{
  "n_layer": 10,
  "d_model": 128,
  "n_head": 2,
  "n_kv_head": 1,
  "head_dim": 64,
  "d_mlp": 512,
  "vocab_size": 2048,
  "activation": "tanh_gelu",
  "norm": "layernorm",
  "norm_place": "pre",
  "norm_eps": 1e-05,
  "positions": "learned+rope",
  "rope_base": 500000.0,
  "rope_fraction": 1.0,
  "qk_norm": false,
  "attn_scale": 0.125,
  "bias": "all",
  "tie_embeddings": true,
  "parallel_block": false,
  "init": "trunc",
  "init_std_qkv": 0.0477,
  "init_std_o": 0.0592,
  "init_std_up": 0.0683,
  "init_std_down": 0.0683,
  "optimizer": "soap_variant",
  "lr": 0.00505,
  "lr_mult_o": 1.14,
  "lr_head": 0.00869,
  "grad_clip": 2.0,
  "warmup_steps": 200,
  "schedule": "wsd",
  "decay_fraction": 1.0,
  "decay_shape": "linear",
  "final_lr_fraction": 0.05,
  "batch_tokens": 32768,
  "seq_len": 1024,
  "doc_mask": false,
  "train_tokens": 137000000,
  "steps": 4181,
  "dataset": "wikipedia_en"
}
Each number is 500 + 50 x the weight over its row's rms, rounded and kept within 0 to 999. Layers, rows and columns count from 0. Numbers have three digits each. The size before them is the row's rms in percent of the matrix's.

# o: layer 3 attention output (transposed), 128x128, rms 0.0594, rows 43-63,107-127, columns 0-127
# v: layer 3 attention value, 64x128, rms 0.0479, rows 44-63, columns 0-127
# up: layer 3 MLP up, 512x128, rms 0.0682, rows 0-21, columns 0-127
# down: layer 3 MLP down (transposed), 512x128, rms 0.0685, rows 0-20, columns 0-127
o43 101:523547491524419511500503427505500509547574430516458502518532526509570426570477496513405574482466554510536520493503508501501504476466449488519526447467401469498611458558473431461457456522500514585556476490522370526448525582405469531468476464619510489483532511514500540467552620489433462469491512523495407503470546432445506522465498538409449547558480372504452413372492455439631480488503
o107 097:548483463488431565445448555508491636429419578469571488473445485479502459508469493592475518391486443551463542405472468540477542514499550488464438551519527516453531538492400575472519503530465474423480550479452549535509515564577515497527515544467530403523456528472520570527500391470519525534461435425489580443537484516500565487537465439507569529557577643542494443559510560594491583565483
v44 106:460508558499530422536477455533575532498473493462500425478523572652423449579552533484437566492538465568540537495478512514443486502527464460526487552512460475525414509496471498497518599503557559479461459404519464542545399450444604494489567566459537448538426442670552435446499520542497351573550515483494497451460513422541476488478531491465516505510460507508561501493467514506497607440443
o44 111:483441586567576444481517503459512546407521481460466538481470531516524558502591508427466521609433459479525550489508489486481503530484541565469587522528513486420577555520604528497475410511537468494493606488539453522505563426452542458415461477484513568558492427529580495430580367458425403503549472467448483483449509500605566474494497471560428477409513419469485559440532531551544529518547
o108 090:559492508523420483436499416552443523592568541524454532511488502546429462504601492424552506426521502492442451364388523462471470531385502435523500536463484505491384539473486565488557530492472547510503478566463500451460518521500506476450523467533558450610527488577530595555418634456515474506481459484562574466509501464514449549433563435493513560612537505454460442491462449440472477525478
v45 105:556484470596485440519463495622585540519429567521465563491418505518540482573547508486505524538533529575548451464573535534496505441499443550473412473512495464515609484480474427509445515436583462567585462533581416421468486480495582529483496526473587524514551499430474463465458539460559453542515535546503474454618451403447483560571430564405516537437535492524519439469503581574445487499476
o45 106:627517465532492489524491481491536491505458570421460425467502560539472420488399489467511487456463416436536582444547497525476476541418519441444541609451464554417511414526458498438463490571497537444405567468456468425475502408489477470487487528564499496448538544450510522478516435483489485529457488647490517545442403436512466510505377449449561619466465460504562440511547535499533511497551
o109 091:456535497537437417541460561445465503553441527496499465521480473484522498488505493447487463581454535473502483528375486489440555442485483551521493424524511531597405489519522553533453512425502396466549500499440508500483540527463489478559497518424624384576475410510450568476417476526418455562499426412465591529512493448484523434449490501479527520483515458463411426507521497691482523534459
v46 106:568551577481555589530426478439502449472401549556504485563490445579512488514480591523563531443492568514481349486565496593475484471570408423573501458478495388516462395505532517442458461441449491558527503416511628509462471519476531447450546563518550410464455443462477447422470493466546511500630489567494494445554512559523485516488519465502517493508479441480475529534442537523498514450532
o46 102:539516465564460478464409422464544477449432409469482530430484449597483525609488529514492563515509457499459456488576424540520519486447470540471495580548533559537465546527532435574466471452387456611503498417489452471489476466601516518483576535610527591542434532480592500477525539452494443488540490534432516523428518490527474540451565484492522473490385568520554545558456469455408534464410
o110 101:557531611525566462467545575566504504500426538574517538479502629460579436452457483466588440480480520485446491479466418507492438603530511510538454509398504570353587496440503528503498476441457472530506564560462513518474491460461516506488461511424547488429407489478553502598540484518522454547441518586536478538477533543493497390509454424512452548583453432413442559527487503504452482557511
v47 099:492512546565561438482466483502513488445495533516519433575435553431502514558508391445546504537470377542375462544508507539480491476491467537427469586490585572533471493532567553530553516485579537511432446569550480437631469466474511479556465436444542523496502440417476502526457489511519583500518416520521405466596480595502568491466496455497512404468434537531545535420569516543521539477592
o47 099:431439466543437506494461479416427476474498503509449476572468441490394538594618411449552554503438424506486536460399451527548511544452472417488491507528489517421476461474590510442531490449594522364547565572562573455613464454556477467498440511519562523595559524498473472612432545514527516520547536500470560484468494445532529490452444440449554438514493564522517508445523499518522518483510
o111 094:546489529427441460532556576521525468398462558576647504493540500482567470477469457540525486468521523546459461584526550508522456544589487587460461517476526495564569448479449560497466469401471535527556444492445490415581557542389366493448493544458397423450428487492473558495474523455474517509446524483455466552497428581515625486465545523485533533499522505506452569591447524489534498512464
v48 088:587579431370515543486476486511511440556596576514492491545515492389586497545604517522445462488465562489478505557477530521475498552535474622457521476481494487505519553483444561610396502542467530446407512583412438494482578571550472469533514483484487468484501509486414512467487492559498433498447552529595486423495541486454545463536563517520458435557408625456487547517475496512468520433549
o48 092:466523434477439484470523469447487481478545556449474489513528458458425437485550537453486476410617483484584507503436492573496451552480499538605499495564510449476567597535423508510468546416579561416504458389519468526441420487446453536529456525518469450514530470529500455492532464590574453431472570577439480446497506561532468536532633487507480426538547428542425368469512486549478513455549
o112 094:516478583456519491515461587476477585466545518540476458510440517533534551549432490512412517482535505556516496542477543402496474488553496530329521513483431510512522517504458438514478489583469457600504542461556471596539553434520493432415506490485447523509465536423472474536422516411422406540498468445502441493565444392473462485501376509472460527516524367508494528570387468489533480565484
v49 104:490505545514521522522564436527512509458510528517429455393417560531413663421557490524525583476393526494470466458567425469521533467418480480447500596425545499485562552495512452620503444522532445560531573581536569468513564477463511576507540500479466523562468500463593379525474544531512503564437473472512404475466582485457528511570493490500531500514463488531457591468557484506494578512507
o49 110:459613542454483473482555457443551509467483439560519451555507545455501527453496570547485418504524525615577459511530470469577395456560398413581502468436546456553554492561494534550502434475459421484529557499550417473507520493550528499455504594592526460561523619415423495539497503538487482537502499538446571555392491430440520403536522453447505517490480530520496512430482500430510521526588
o113 100:550464498516531495531510468556507595455493563557492470536557598477469474397446422466549580458549454430455458583482544528446477453435506518490465526551497531591469536572525438474553496517481634506511523562416527471531536530554530507580474484538491484500496411588528438478424554580447456536459440530556502562489471450583465575456584518436535423505581436512463392452494525516512564528416
v50 107:579529467532494505464464532574503527573483327555468496472466442503545444542515528374392484567512506497529558466501508542458517539557521483614456457464492512380457479472519492485470430461494478449491593490559575491399553507512464533569457574452454498467410457503487514501549518578524546433450489537497435432535559566517516448497476547521510486611449602469462511444543550476484534440583
o50 113:524570481535488531525572514576577421539513437507516471531504488547451565522545477536531452479672503463522467555448576506423485510502485540477443535551474496443560525384504507514563441410546404590469489471556494528613499571439512481527503535505531482384526524585530486455465458537583515465500551500487495557412469504438439529500437573588462460339505493552488510469499526557523516500489
o114 092:393534520570531377501474560545486593497481555532440590392467452425483429454475556430512453428428521460477526583489441541529548522544538481542503647536503520537426576536490471494432530525494537496542487518453546405482517434493502546482501399471519503582443496483444547596430483516549527434568424568491523471522513519534525512535515421459546503549486430462494458591443441515447471551491
v51 095:393483491457526431417511536612462472445467464466400469427526431446513552540587488499496542472543440497485505508510525381487514449510568555363428517424597579489481500490524432480539460571547520532500407486535543450502475540427552513537469556497461526475456558498521531428486463575481497527462553579520530503499540536413429567442547419500525497520407432466469505579446479489504409434525
o51 103:497526583464502472615381464555471411507530450443510528520538399475547547399497571443530517559501550579515501405467576495449563525573500518533392451443547422487486483444501529478392489464437549524582500499508515475455452556524503449474474491420537490537545462481575401520529400488508439525515503542454484532538485530584392489439491502560512545518537595543531417483452583522490509536484
o115 093:529540504524519541449582450504478500531496513482552423504427462448521502498490521598484543470579403549468479571421499475592480567482447507505444535458501534495498456560515545543473508504556477503460616545521516518535501438516394516552452546487523514439433566547390620432469511530463381511489453490488512503542464592461613479505457466459521404520620508451417422565540445534548539453560
v52 088:431532486587470635469560483522438562505493443566595439550604430470507515578559530494546520427564436437517493476599539448473605568515496444521489499517403580497533497452511495416528483429532494523497552535522428474519489523479451505517488346546497523425497623483437526533507551577503450508479504553428513485528481555525566531536559516486454436497506515535524525507621506563445524503516
o52 097:503558546450503514560529455537447504585576529492495475549531486500513551442512489484455545518519586390522569524420494542533496423589437460486521432510535478513336587439430527571521530421494414414433491538465459379451515521476422528530527474521479538503573464387554539533478415483577492487544552553541505534555517457475473475627541478521474524532526446484544524492558434493538503489588
o116 095:495562398552502448455526577525479456514443497554562531455459417541532541531507429480557499358455495493490513468544428518506479564458545507503494470527564543423539494535446494487446542467479667517507462485495542643479491446479463421529567450445496404422515455471538515563517552578478490482482532549459450472467465460531459510502587430432457452552541545479518486450552500527415508504350
v53 101:465518465418565487540511464533505454540525511422527542641514545515436504477446532443511495510538465499395466540507492566543487498463474440513430575443558493549514432534374467484442476529535524401507630390518449433466562501516445494503466529509433515533564525567482543535549571541553496523501495595445568461533572551487573488401459516526490579482548416590474460524451504558508565424468
o53 109:458453430451539456523470518398424493520563510494482592586513558468436518467531519469460501431600477439467516534449471610511473655555534631455394472451565402528468483527513538520455426503505533567513503484537539470545504474521520519484504448510507435539473455448474459432430441526466502523464481460452529558504491454504516551447493443521380459435544490547497600558513390452466569504478
o117 084:447481489553515580460398477521583510414383538435574457495497502411480432550399543468498464585383560470569449520549581495557528460526479486559621502489496532546474522579450528448454602513400381467541484446464458552508556564513489519478536554449520493502509488492456588498533442505579484467476512555500503436511536551549513537460460490478458516398496511475418528425433507523506461519478
v54 100:529542440553538480484562433377589470475500461493493443482551535428520424461461599471596508495470466501613507565517504441508602516554448459568449571492508488540453515587580481496468554596478548451450486504581504538399505548501492528485512496466596536453506532516585470525510550512494520561472471527462616475494421496466466563499592516486474513446518440531441468457467452539421477353491
o54 105:506531517498471499553465470418515526517604550549567530485484515536403532465540548490433580547486573426512399456442476469519516541541518578510419542502439425438518405530514539540456454528489550556515545493465469552427657438458553545554491517469581561496533504560504462552472538400622515547643531565522450513444487573452453501515540460479486477505560504553489509505499425460483561451539
o118 090:480456531490504500477518515532534426483462433405537409504500495425540483520614514492470399535594473483466510510476581525401503517541480375452505338538549446470466506450465581463575474507567463461466516559448475491415465578463539515487528403490560509431410499426465504394397530513453471459441462514433513511502489527498518573572426556535469533502558484537580488477518499567482480466524
v55 092:492571579528551553412576495444502528468440490487512589580502503451591512548397496508557590536470570454469514602594452522480505456428528482454531485463434551512468463561541505577513460513508429477510370530482472544471522443533600510517492515572470517522417542430518507575483511453546555422489502612468540464592464474509443516571456472525501523522503595559582557522523473444531575430486
o55 102:499513459532527522387548428535476586585442478538484514547448478462560462551503538564550495490329520545492492502525478507566470464468522464468490554577466470522489453533515460550482460529510531447473429465540544533455501512508492425566472452490581461436442564381607450470443473486544571482503525484509526475573529529451484481500531634488545500522498582491600511508581555546455559348438
o119 095:462555586614587454533428496422506514466544487472541446461596449454410513516430553518451487552503539422592480486369504533497537539496362566538420528444514493500471503486500469602474446409454540572503497538470463476570479533451475587429514567503489545572423463591441517550481485504451547556496473585557455535469547491496512518532561452517509539527427485477472503438446480461500450579526
v56 086:562546400545458458513541510370555586531582479504456470593496512543460463539551487520555486476436502453461458550517521503457429499452566560474556538504482489485400530434493389507491512452486539495551589539434544580506476465487430475593529481468543426442490485431485419418479422459562481497522564400423487479520490524499488547553469408548497494420478492529517593519528442471498636458534
o56 094:574416494574500439472465464423617589519410568507545503602456451543564511554582478578636563560461510494480491472517535453491383494432451445491498497543507550449541497467458482528499441497531437555464494456557465519474500532462491481443552536554456479548469486500548541524478525516483477562500502490476530519428504556571429550466563483439665474460459504531461518399481416435455510424485
o120 089:437510384444429583483522458501488526484533532542421470407560452521507467499537465516433576478450560539468484504573405476486500499543601550412543495467476579441467478606446407473455536569468526516629562529520497496408549495490497444561526507422481490491573490542490423510471511529528457536552488557454441539579515468515453505501480562521395476456494457524591568514526541572596515477411
v57 098:497480466469551485537377458536525501418535530417560512567428556513484531522488403464503439545460478474444539556469479494495531465651525500513466448567530423505511555488468504546486486499575418471568478551568570407438474563552548462495504512487515482470471557538481568503516522528529501566484509463490481536563412581478459400507530554540452502599545485561488610511451435543336553478448
o57 112:470551463459512397414508493482577466493470485416461595560580483512546463527496461446500459522559530478474518535543553563418489516460412484485527351536477503445545429547343545474412490568553565510551506402513531463458533500567490575539503432519604507537491433520513480509493483553557476554516515535489452508467514533486579518532513488456465469453565550464538493464629469550491589590476
o121 090:492424451474386583536537540574486492562545449480481486463452552466532519445535487508528507556428542571491488481558474546451562576533409567502479556390539439485459498457581476552634459497512494542436484498474528447583560533431575428351424456507399468539506527512541497518450558453481565482447543487468547560562463492464477544516508569497567480563532491544514482508455605495522515489585
v58 107:483551454479562510634488524487483408437398480454471439543486516608507493453487526564400555365527599508462582595477499466490469511553460471572481548492494560499571521469494574374443615395516408425515469499504505507485512539436502525522456513562544455501508453491488525499404571532550515488429515481450562497498544474474482568473584519539551514437510451536498497450567488526455499500456
o58 117:524464493467555403538524591546524532521512517510555556509573507527529576564526564476442550515527539414552491520619463560516501421535624523413462486498468471513616450512490477541578490528474615433483493492559465515446448538472428565448563534465543593543427497548511481472507510566528552517562498555489458429513442539485475445507643486463438502395507505596483475514456507478543594490505
o122 089:491488561521464450560512428429455469409499487556540490418505512553443488510467496441534604511421496529435563511437446532413588370454438578520558503534554454565416488559565500482491531397511480498513441575437517412556521451534567450558396503537493450433543516551518503476446548431486515549549578472496519506495451461557582473515447421459571411503506490407428537538502520478490482508507
v59 095:450495456571483525511453493483357431548539486428556514465450572503409457476546514565505516513488554472591412533545495492453473534504450514535522525526495587466401539565532519561450435451481450503505518436606482534529503515460458489565482516537532470401532528527476522466377381538427538430427568474594410536512480466500517477550456557398499511475523541472492529460463592568538550581471
o59 105:454492527507540536499445486581490468561453500556510454458524464494559464435487489396511527542541508542512546473506430416607499476603525555551516606496478534509469549514442527590518590553543421534446474625500453478427405434565435594391516565549524510506407470520501512520492441624497542513526559458513546590485428507513475492492534434556540518463467460517590499512561447478541572510511
o123 103:439420541494509554552491506458474524449413495500540543493551494547585403419587499494424448552526446513595458538495605502389563527614502489493548446524540589516480462504477505532449425585534451555554530435498525472550550546494485430536558521422469484558535531486499474479547548503457549558513525408512538513507462443469418481470454523552454540584485386532471491552471586414531394470508
v60 102:491567479508497506499497520524535440595475407556593494431491472485459525500580472454503572575453467461487444472527540475426528507553423436573567473568448483572471513538446523544450567476510521494483421527500477485511491512526480496402383519483556449543499520517580420616511500437461510554391491524427556575552493505489493581411468559403547527631489568507564486439587537509465467457475
o60 106:491456524652479507490445557497443473481487482573502468513454526440490480502436401438455397581623459462499533513508522473461469532524547541523600484433446527447497456539542519577509522462545467552487455583444503532454532487612425537494513554524538463530512548473543470424505522476501562559432567488575564426454479452476475530590487559447447534447533404415522531542586442413502472553441
o124 095:527586458465581389449485504498497468448505487451540510519554488561443615504566582510515494455422561562447527578401475501516435436516413468470425534471479490528496521454582568578539517479461484467486525559547472518558546573476587472559486500534611473436455485556449557601409490484508496527461416542467387537524511592463572526524439458420577486483474552557534497530537553501471529484513
v61 100:580469509525518435495459508480491510460511624429387420495501585556424580545461542441478519593488534399546435385485545446416509477539512533500472436486505541482404468457572482538469459468510518573512418543610544518520510453450560414511538487526477501514484453464506462406496494511584518510476558520552415578457532456527472492438547496558502470421507475524521473436618518489481608498519
o61 104:533486541510541498389457505534444492447502449501477467463529461523579550551471484508454538478405509462469557595449491442487501449502504475452459441530505582515483517481589383452634384450426516492440552492517542520509450482444522494408483535652521488459556525478589548525543477437568485464582526516591504511461494540614399481447513452543457473456520545534395519531497489454460502490550
o125 098:528533452438385554531497559479433506521436541505556497568470536485513572453505503504498468652595454530524446442528573490481438432432585548475472484446497560584534531425462485547532509599516529483478505509518549427562477684482495427429569522468437448545451471562470442518472483538409520567483530447478518482480494504511540544498433579510543475513507451535547426511499570581559514538482
v62 098:478482468486503452418408517402433537510518555468596541441615436501469477543552502515523547480529486572563474532511450602487430549615454585472506536525414583501504583416433492510532580463455489515472560498400524515484410518408439466498534505469499462471539451495475603551503435411590520525521464544495548495431507467509509498514612497444431567424475533449520483462468492496445517550482
o62 105:461517535503462484468470538490414403463551507531584533481598479538536525540459501515499456592457422466428554494514437539556591600525473440472583566500470521438537558506377602569523480503480520492482553354452453518481481516483481546462483419522586508532545518571529511492457549423519453460446489474474488471438477527562474521439618428548488518582481440519545475485375555479548478512475
o126 097:468436475500637553481487429446513540542496487443458436429507394563420422482475453525441575421440498468625555499571459552586538476499483428474469474607511509441532575621541463423501477532561479451445513552518483519502527393530466450494520587455408511535508447457553469510461465541554532542492493476493447495540481448539488434539486483482467531474461507550425563539584474441497562435487
v63 092:493590483392393562535524394515426451468463486543557495546471563541497431484446476481462564531522425606442384494531584516557505486525459552440550535497546465544509451430515505516551533435503518451498521385431554539513540454520562471536456399493506453637542617494574432460608489547542522587493491511522523515426484436511505446551461489490534499476476498480463456482532567481517475484507
o63 102:500553471436512509541507519501481389491520531545499513472540577552419505527430451423452520540538457515511421499465458441557522567449515546481570465461411503487465482461487500459519492542566473395474437530590495452495583400530501421457585494450523428597501578449500495455527485506516439529588561410480509519489568494496559534481538666586576416416474544503521478550444476426546465519490
o127 085:465523503502395529509472460504501575501465453492465442574525471514487576595533492433553511421568525442482491523543532580476487418508524629405450483489557463506567544452583489528433500403466506504536525393497470559561508490521455487527412502572469537478478489513550530603542434544403545566428501605427485380476505477461478498491487370533477471456494529418532415544487538504509516469488
up0 103:505459458489529523451445642444516551562467507536468407428441427593604400461507534500511479481589493581573533521529522431560500549466552465474486533462537509507534488534474446565409444570500485450448443460631560575592519487422505527557432513450465490480417430510479487509551507504572535539510493526465405413526473457528540519545539466540496530492520468460489483352472521492517455471469
down0 093:601422530542480528375513488543504513487495410495500544540474536551443443500448490408516580512461493519463501478448607514483474379547458529520495489495454493530505564470495512440440534477561487503582535522441498382440459390565482546525385414591453513644568532570507505524442546501479579460526494561537516439494553440473554468511421515461490514477490446534501411486537575487530443492491
up1 100:500474472540455503516530508490528514490522569510508391492432521524491469378493413547487405511455536503453549563503439558636510542430497541407488504604526401568581438574535540465447528463439439629432518475381469492522577491451539500479505504480530504434507463497493541478480469461490547492525498487581503588370470530552494490558457572464486601572520487499517508445476487543478462555559
down1 094:622451421438546573464504376642555533434459537451419502543493462418502427517431483453533565523516530468454543552435496463488535500532497501475597478437550510499451501466577477513471589478487546511533508529564555577526550474523568555449556516493516543462475574515469553529552522499471499423536442496362519450501482439496493372524412511512497510467512477548427469409412533504503510550505
up2 112:476471490572520396578482544508541490542501450525554540506394514443430426571456510424576542452497555449594477488470541484480485499504526447475421513498455551523478552495542544462499492586519441516502512482541550419555505612403566551454440417479559505408457520481423424535462478570483492516553509618591429455561417550534513573444474491568518578503547502478467502493581514451488560492429
down2 110:457536473517420449518469385464400409510461486507444524513472424456503485450470425521495502500509426489485478484461551495509560572570459584494562561456555569450469551512483465547434463473446555598539481500390520542467519380499479508533536526502483539617580543459479620506464456565460470482477517465571553527507532504493561520603569479448514559438495521458524482456387626480543497457511
up3 103:468463481440530441539497443486512466483499535557563467503530513464536559578520506535454556556421563520531579600450404575495591430573571555597550465448491532484504497538471483474453503507550426436521550371586455440464401484537532518501511493476539505444489458434401487462480533508492473513481489526522417605528547524449557465450467553545414503555435540455523481537573537462582469384548
down3 099:595525471525600537381389490492434532462533426456387547567493504446343427566506526531469490469460512538495476447575523459535480511536511544461524562527429517504506454491550460550474542523474440557462543387462565539533466437510537447519473539506528575569473505478505563449558523466524486491488429579532414428482576524370502548437463524489543504460475494522528509527580500467498548523405
up4 102:520524494541450506525431537532465573399486509487524465419525450527528560539527508505547478507482578528533527468512503537535535444544551529484407510414532454574455474553436400499586450545462519575547435574464413450451485529473547464587509438465533583517392559555531513462527421320452492494589444503515500500448481548437524440503479465511443503473449436457472556484511441515440543553609
down4 111:525568465501546551477495632481443511494621572593604517558465518525559408443532536453470510496433587499643529528512489482496551522462467500516527552433473460473584465502625508442464466475452462503379436482515565542534474534548432562510443560517463508464500480503462402454463538524432545499501556584624483496507566440524515482481485527491459530471537517605496507510513545470442492493564
up5 103:593494508504514550550463427467507533430469481399548497555474464559511516422470524419546491417529455531513443444482564528495620519512517500426455458513475478530539433570549532511432465420443456500570468426560559508484480509510543520464497525429478492523481514485526591528492440399344562465580476564547487559583477460559538497487497516432505491629580629536572521493497476550484546475502
down5 090:437443467474478469463537563475552495543531476594463492488485531494493501466597472489504563576562553543448512539446469602458458520432435453450464454549499516511486572483533476554488627493482547543504598559428538581456474549513496583496490450574575490456520514463501379569551509540446517514418465583365417481534511502527603540457490503512504566476461459494462463557461374522559454562514
up6 094:514438487555584487428499465486430421499533548480476547485518508576434458560517453482445459536560437562535474428470452471441518465406519572442484547479527502521523584525690524474520503557558500463508531610477400519495478449482540517506502458413571551506480509509569472498445535511486420462448522408427595524584582468595492462490565491448526459558532527567525556436543499499424537515499
down6 103:460508407520472543466480412414431425491511501652499494575506506532549433477532484571446541522499517572508497508554515507492537528525515479459475483470524415447450462405376439477470462429409613562486485376503548502487517428477465521454550455468521564497463400506472522484445508511458545609524455433595493475547517520493514512528519497547497502497464449537500462504508628408489540395473
up7 110:462467548477576570560509452513422486487482508459504482506533523444561575450520462458537513443509607451534636498538516469562477482477523476531501448478462609550503461554492393485458597422559424465558520555555487501457454498446552525524461539494435543603545498503453465483519480511463460487501559482494559586447515500432492419417567386631454544462447581473499452446437498477546424448478
down7 107:528471452507475578468548585558587487530494438514428527560556547547528477486556542510556528558533418568461438518442486498491544489535440489559582508613587539537411504552445507435460504419498530507518454538473582522534500562519608446491509503575487572440503540436616499451379516541498519449441506628475427547566457515519477543400536453499540482557504502531401512504556526482555497513499
up8 101:491524535586495575478499515449543556440432540441535484479447525457572552520519539520523413490506612484530478414444416506541517414430444461563462526499544525515488575516371465537489500540649495454500574564529482495526468606438549504401541521518489400607540531459469563482534442476570444474420462479537459525464524444478552413539522482485454549537467481444521434496559585514534528518526
down8 103:538428540466512387476508526505436507634420492549471582517542550535501508473530535526414496527494440522521516554374398511514471459430499477470561451521473440485500395480519557586468501487512484508552503444513558465558579476430473528500539495512543551490481448438552443541450450557526500518536586441509567484525522478575496649465460505480386452543545458469443558457403483569566436544503
up9 097:493520469459495550506539501498505462499522530551444486575523579459552448513476521451533395533440551560481425504602515473477540512523451488522437508532547572424545424522601454620544424447505541497511509547451471459459570558590552460469543491534478465450578478501456462567428406514490491471422555489443469531533495481477443483549508588622434461425423444508408497450445486596565415464483
down9 089:463569484515550507454425425412490473425518492544567490468458509562511485417585524487463634417514470503445550482468431547499467568573547468451520517490466471522530560494479571483462516542441499478477519458449487522485483434479430607548501539506475515510439597453462388612488488581484547479558502434424513397504453451624451483532525443427450537504490496453583432553521533406519456515476
up10 112:416565591474563560480564465485481458485465490502479505471556511491479491507594510537426511512572480494485614415587507502543472482472501494564487411531568571637556479450447409467510469573624500518459447532444443580386528463519481459523547425527536527620453565503524588534534501520457464503550493494519505457465419474493480431477492393519461522477481487513501439491496507530595558413532
down10 114:484526498530534515545490500407529464504448568487428522492482511449479445441411448545571454524513507599474434460530405358467470472338534538482539534556558514422498527464549483506418534460591483472506419552550482492498474507468406452520492516471500452512495384475555397510478519464539445558462517390539427453535493505498472497442513561446469531496434493477457645485509513481427567506485
up11 093:592507449537528500456504480430455491550499499415419445527442496581497506520516478479540494411567448527441514533473531560476531499435519479530394551415474539471599409564458544485532581485467501425529615524522531568542466368549528549452437514613485507510549476524452423578464487465502458532479463513562529529572442544495429442482410492459395510421520527538471536543486553446492508554413
down11 088:430474453463454653471538561565452548462478550543521555503586430403647444474558422492549431449480530479506365546519548486473494530505552488508567619541494519548469578509434531531493473404577392534539511517492512427469541503582487524536506467488512526498437515556479517479527453538447476514557476530486469415476535500516557503522550473467619517572517451497544456532489465545569551464509
up12 102:502485409561509483518610506443412528454468511586481472611441526434491500570604433519472525468503530418484566473441404412477518465537474452525450557475559503487488531599465518543451593481527561512516411520582551477467528509484430521535548453544541438553611545550501581515506496525470493457529494545497516495577528420469540517458462564530546538444411484532538466448571455517505548568620
down12 098:577488507385473545416411520555586511487527563497513542402515439518470499496537468434552573442491450473462460576582629569446517457430538426525465490610505571553520507537472525468570584550498534483446566487512540519469436465546502541460386464408491548470418506511512473451525576553499495487542541506476460467524445528535513512527485530605464491543572463489461564622539490432485531482450
up13 111:444545462615465408444521553424553470482459569507483539503483464575523422506469490604453409508470531476495401491573501503491509494548536492435519548524521521423545447587593519513504505507487456530549528480499525446532567447559455564591442518404397562564462547463435513468563519489528606504578509407564427462434493479563483447534511552447433567430526503466466560528486509446432443490513
down13 112:533397501476450533413491459526507553437538578469477530569506408505510491458458517580374528430483505568496505524489524484436411541475464480538528478397531447467568499442347460540581442511492538501463438672496502540493488564520485605509484547544536491402471505497447458510400442481484542453413452479511503485504477539509549519553452514512508412475496504466511534431564523504476563579456
up14 104:514481488486442463466514470592459502530443526525524403466522504426543615540535521455569586485488473443557494566424472410517499456499517432454492563491440452506444430592448570582499461464470462494496549480477475475410397452555506448545427571551410630542520391518562479493479516452469511487475466430506406600476545490522435549467531427481553546559510586489532559509485459555511512542517
down14 106:449476552502551446525504461503546476461515443443540526561581474415409495418508502521441489541501460441418510463513448629462468491430554505528487512488636464410508508474623555349522524532530417535520497514464535498541551521417474523534508447539481496503552531541558481522490457547386466531470508471468502503422470468485486547471431522489526486499552461502377507467629441448489415423516
up15 101:450457499578612510510483464607464517527558528485569560488609565503543449569543418544504551456607480530501547498503539478507573490518488513494483474555469509481470453476462542531534461456515541494462521420435476540530460551507533565562459478453408526462498332542450569528476550440470509478516396528568616498448495507460401516368449547512572505486532511490507537441595507565484534474458
down15 097:527459513473478443522522489467479449457543459459406467480488494502325470521463569463493487514516443517537598477495549427532526515513490501477604530508470460512502536457488460459420508477437473446525606554532535590503539462489503433508449484539527318505423539547506414526502421555523522592555503569515464590544542513499604505502533421431497481510563522473529473517483509545593581412439
up16 103:532568545493463573488506455514528450576563511479474486492507465437525493366546512463537499459530532484538477443416560498388426531563475536520419463506552489489567557409409577531502450450504580507526456540433603518450559450465501580566515442490512516471448447485434621517508497502487469520618590454446427593409488425551554461524511495530543507498501520529491535527418410497566499522467
down16 097:515466497522567502463491510447424465440516485421487452536397518461480517484422470452449458537385498494496503480506585512480580530484494553484430512474482506559557457542647393475571505504570513548503593485594552475568581563482565461505570499543441489572499527491549491514429488478606553563381459584535557390440496594465495517486455526442462481547514431493498456477453565508454496522506
up17 092:499475470458521504494469546618514568506426458494478520479494547545594516498529482523498508520468469436493430485502441498471551568500497469467400513569379605560408526502584465521589507590575519532521578554520349566435472509431503564474454521527526492503571520450503505586499535562514524454434534410469557467527517415483472529449454492478476475402477498490506432402523562511438588447458
down17 091:515615540542519482411491455453501468522570545519475558529430519366414488458499476473447544508537491556478556499527410493447454481521465531468493469517428403512620436481432492539438468480461423453531517485515522485515470412541481448554468485442574556464478464490451538492564502386438466569499435622492497419457488513517548429489526541537414478539490537433514537564445399517455441600474
up18 095:560511471494538540421454523464593498495544488537402569475435407547521537512470580429527508546472475431374466458528473455583558491490492595473587547503449497481525445497515444440565415518456425453444531477466556502581532495413472599533479458470460550561436532484531461477571583438528562497556582494422540537469509536463460484520473520482452575568520444631549552494499518544468519466437
down18 095:454410476483500503583485534525463481532511441533493479468545484513533433470512445526491479496561448489505490506486475473458399494466618430562416502509518537556480522558492542462488522526377555442380661530494447556499544488621448380505494518510605472524475470499463413460578442480475527561544576506499498538471482462618483461462512503428396584487468514497533564577516505502477516519434
up19 105:431432535502538530495454521462489441445418511515534406458607536579503481519394481503456471470530473494512528484508515493512508491540398505561439537455533565494430521562523502471513477452464428467510619620519477402411501567528499524451526504555531464482438498429486562458529476466502560514479450575472534496426493538546533466507503548564569410498617661575531434450484455571491520531564
down19 091:487481458536501575457462522629487613513475578455499603451487541581426470588576506554455544527489533547554443516580517466431619431589441472591502404514480495569536410449487502509491578416485449444468464559491480462547427455503566475548449538538511485527495549491572497588504509450548499441441467440483397525562525468479561493523514505469517447554450460502499462474572515457516522468563
up20 096:489415515455462467505618514477587557475393576521496543460464486638555508587579483479461411547470432487561491427493509498500578491461502555503448431472371548588462545528602443551520501508537503450582511469466488578543453493507480496545544483435502488458533492503589500459468548440555472566542605496510528517512519465474511562502533561487459524482447519467517572586548563458580451568555
down20 112:449513539497528535466448509518480578485611532475526574477570486455554494429461516587403450473542421457513556515499534413488459558512487525482513475528611525544429485489424518603430531435490491533604433523473591496464592522473468545479454499497511437525419410497527570435554405460457532493455506460551524558411503587460484524533565515478506512513564539650547465479444479503490520589506
up21 108:525470502490492457538519542517538423537455414466566510531495441546408514479533543569485539324394512520426532443495491473561502523433442562521457502560492451501543577448540521480439474448507369517543477523476525479531434520443489463536462445553574442480496564472512525558547535477561484402547477396599414475564517569518480495504453459456493591450491503564535536559507516549432586503421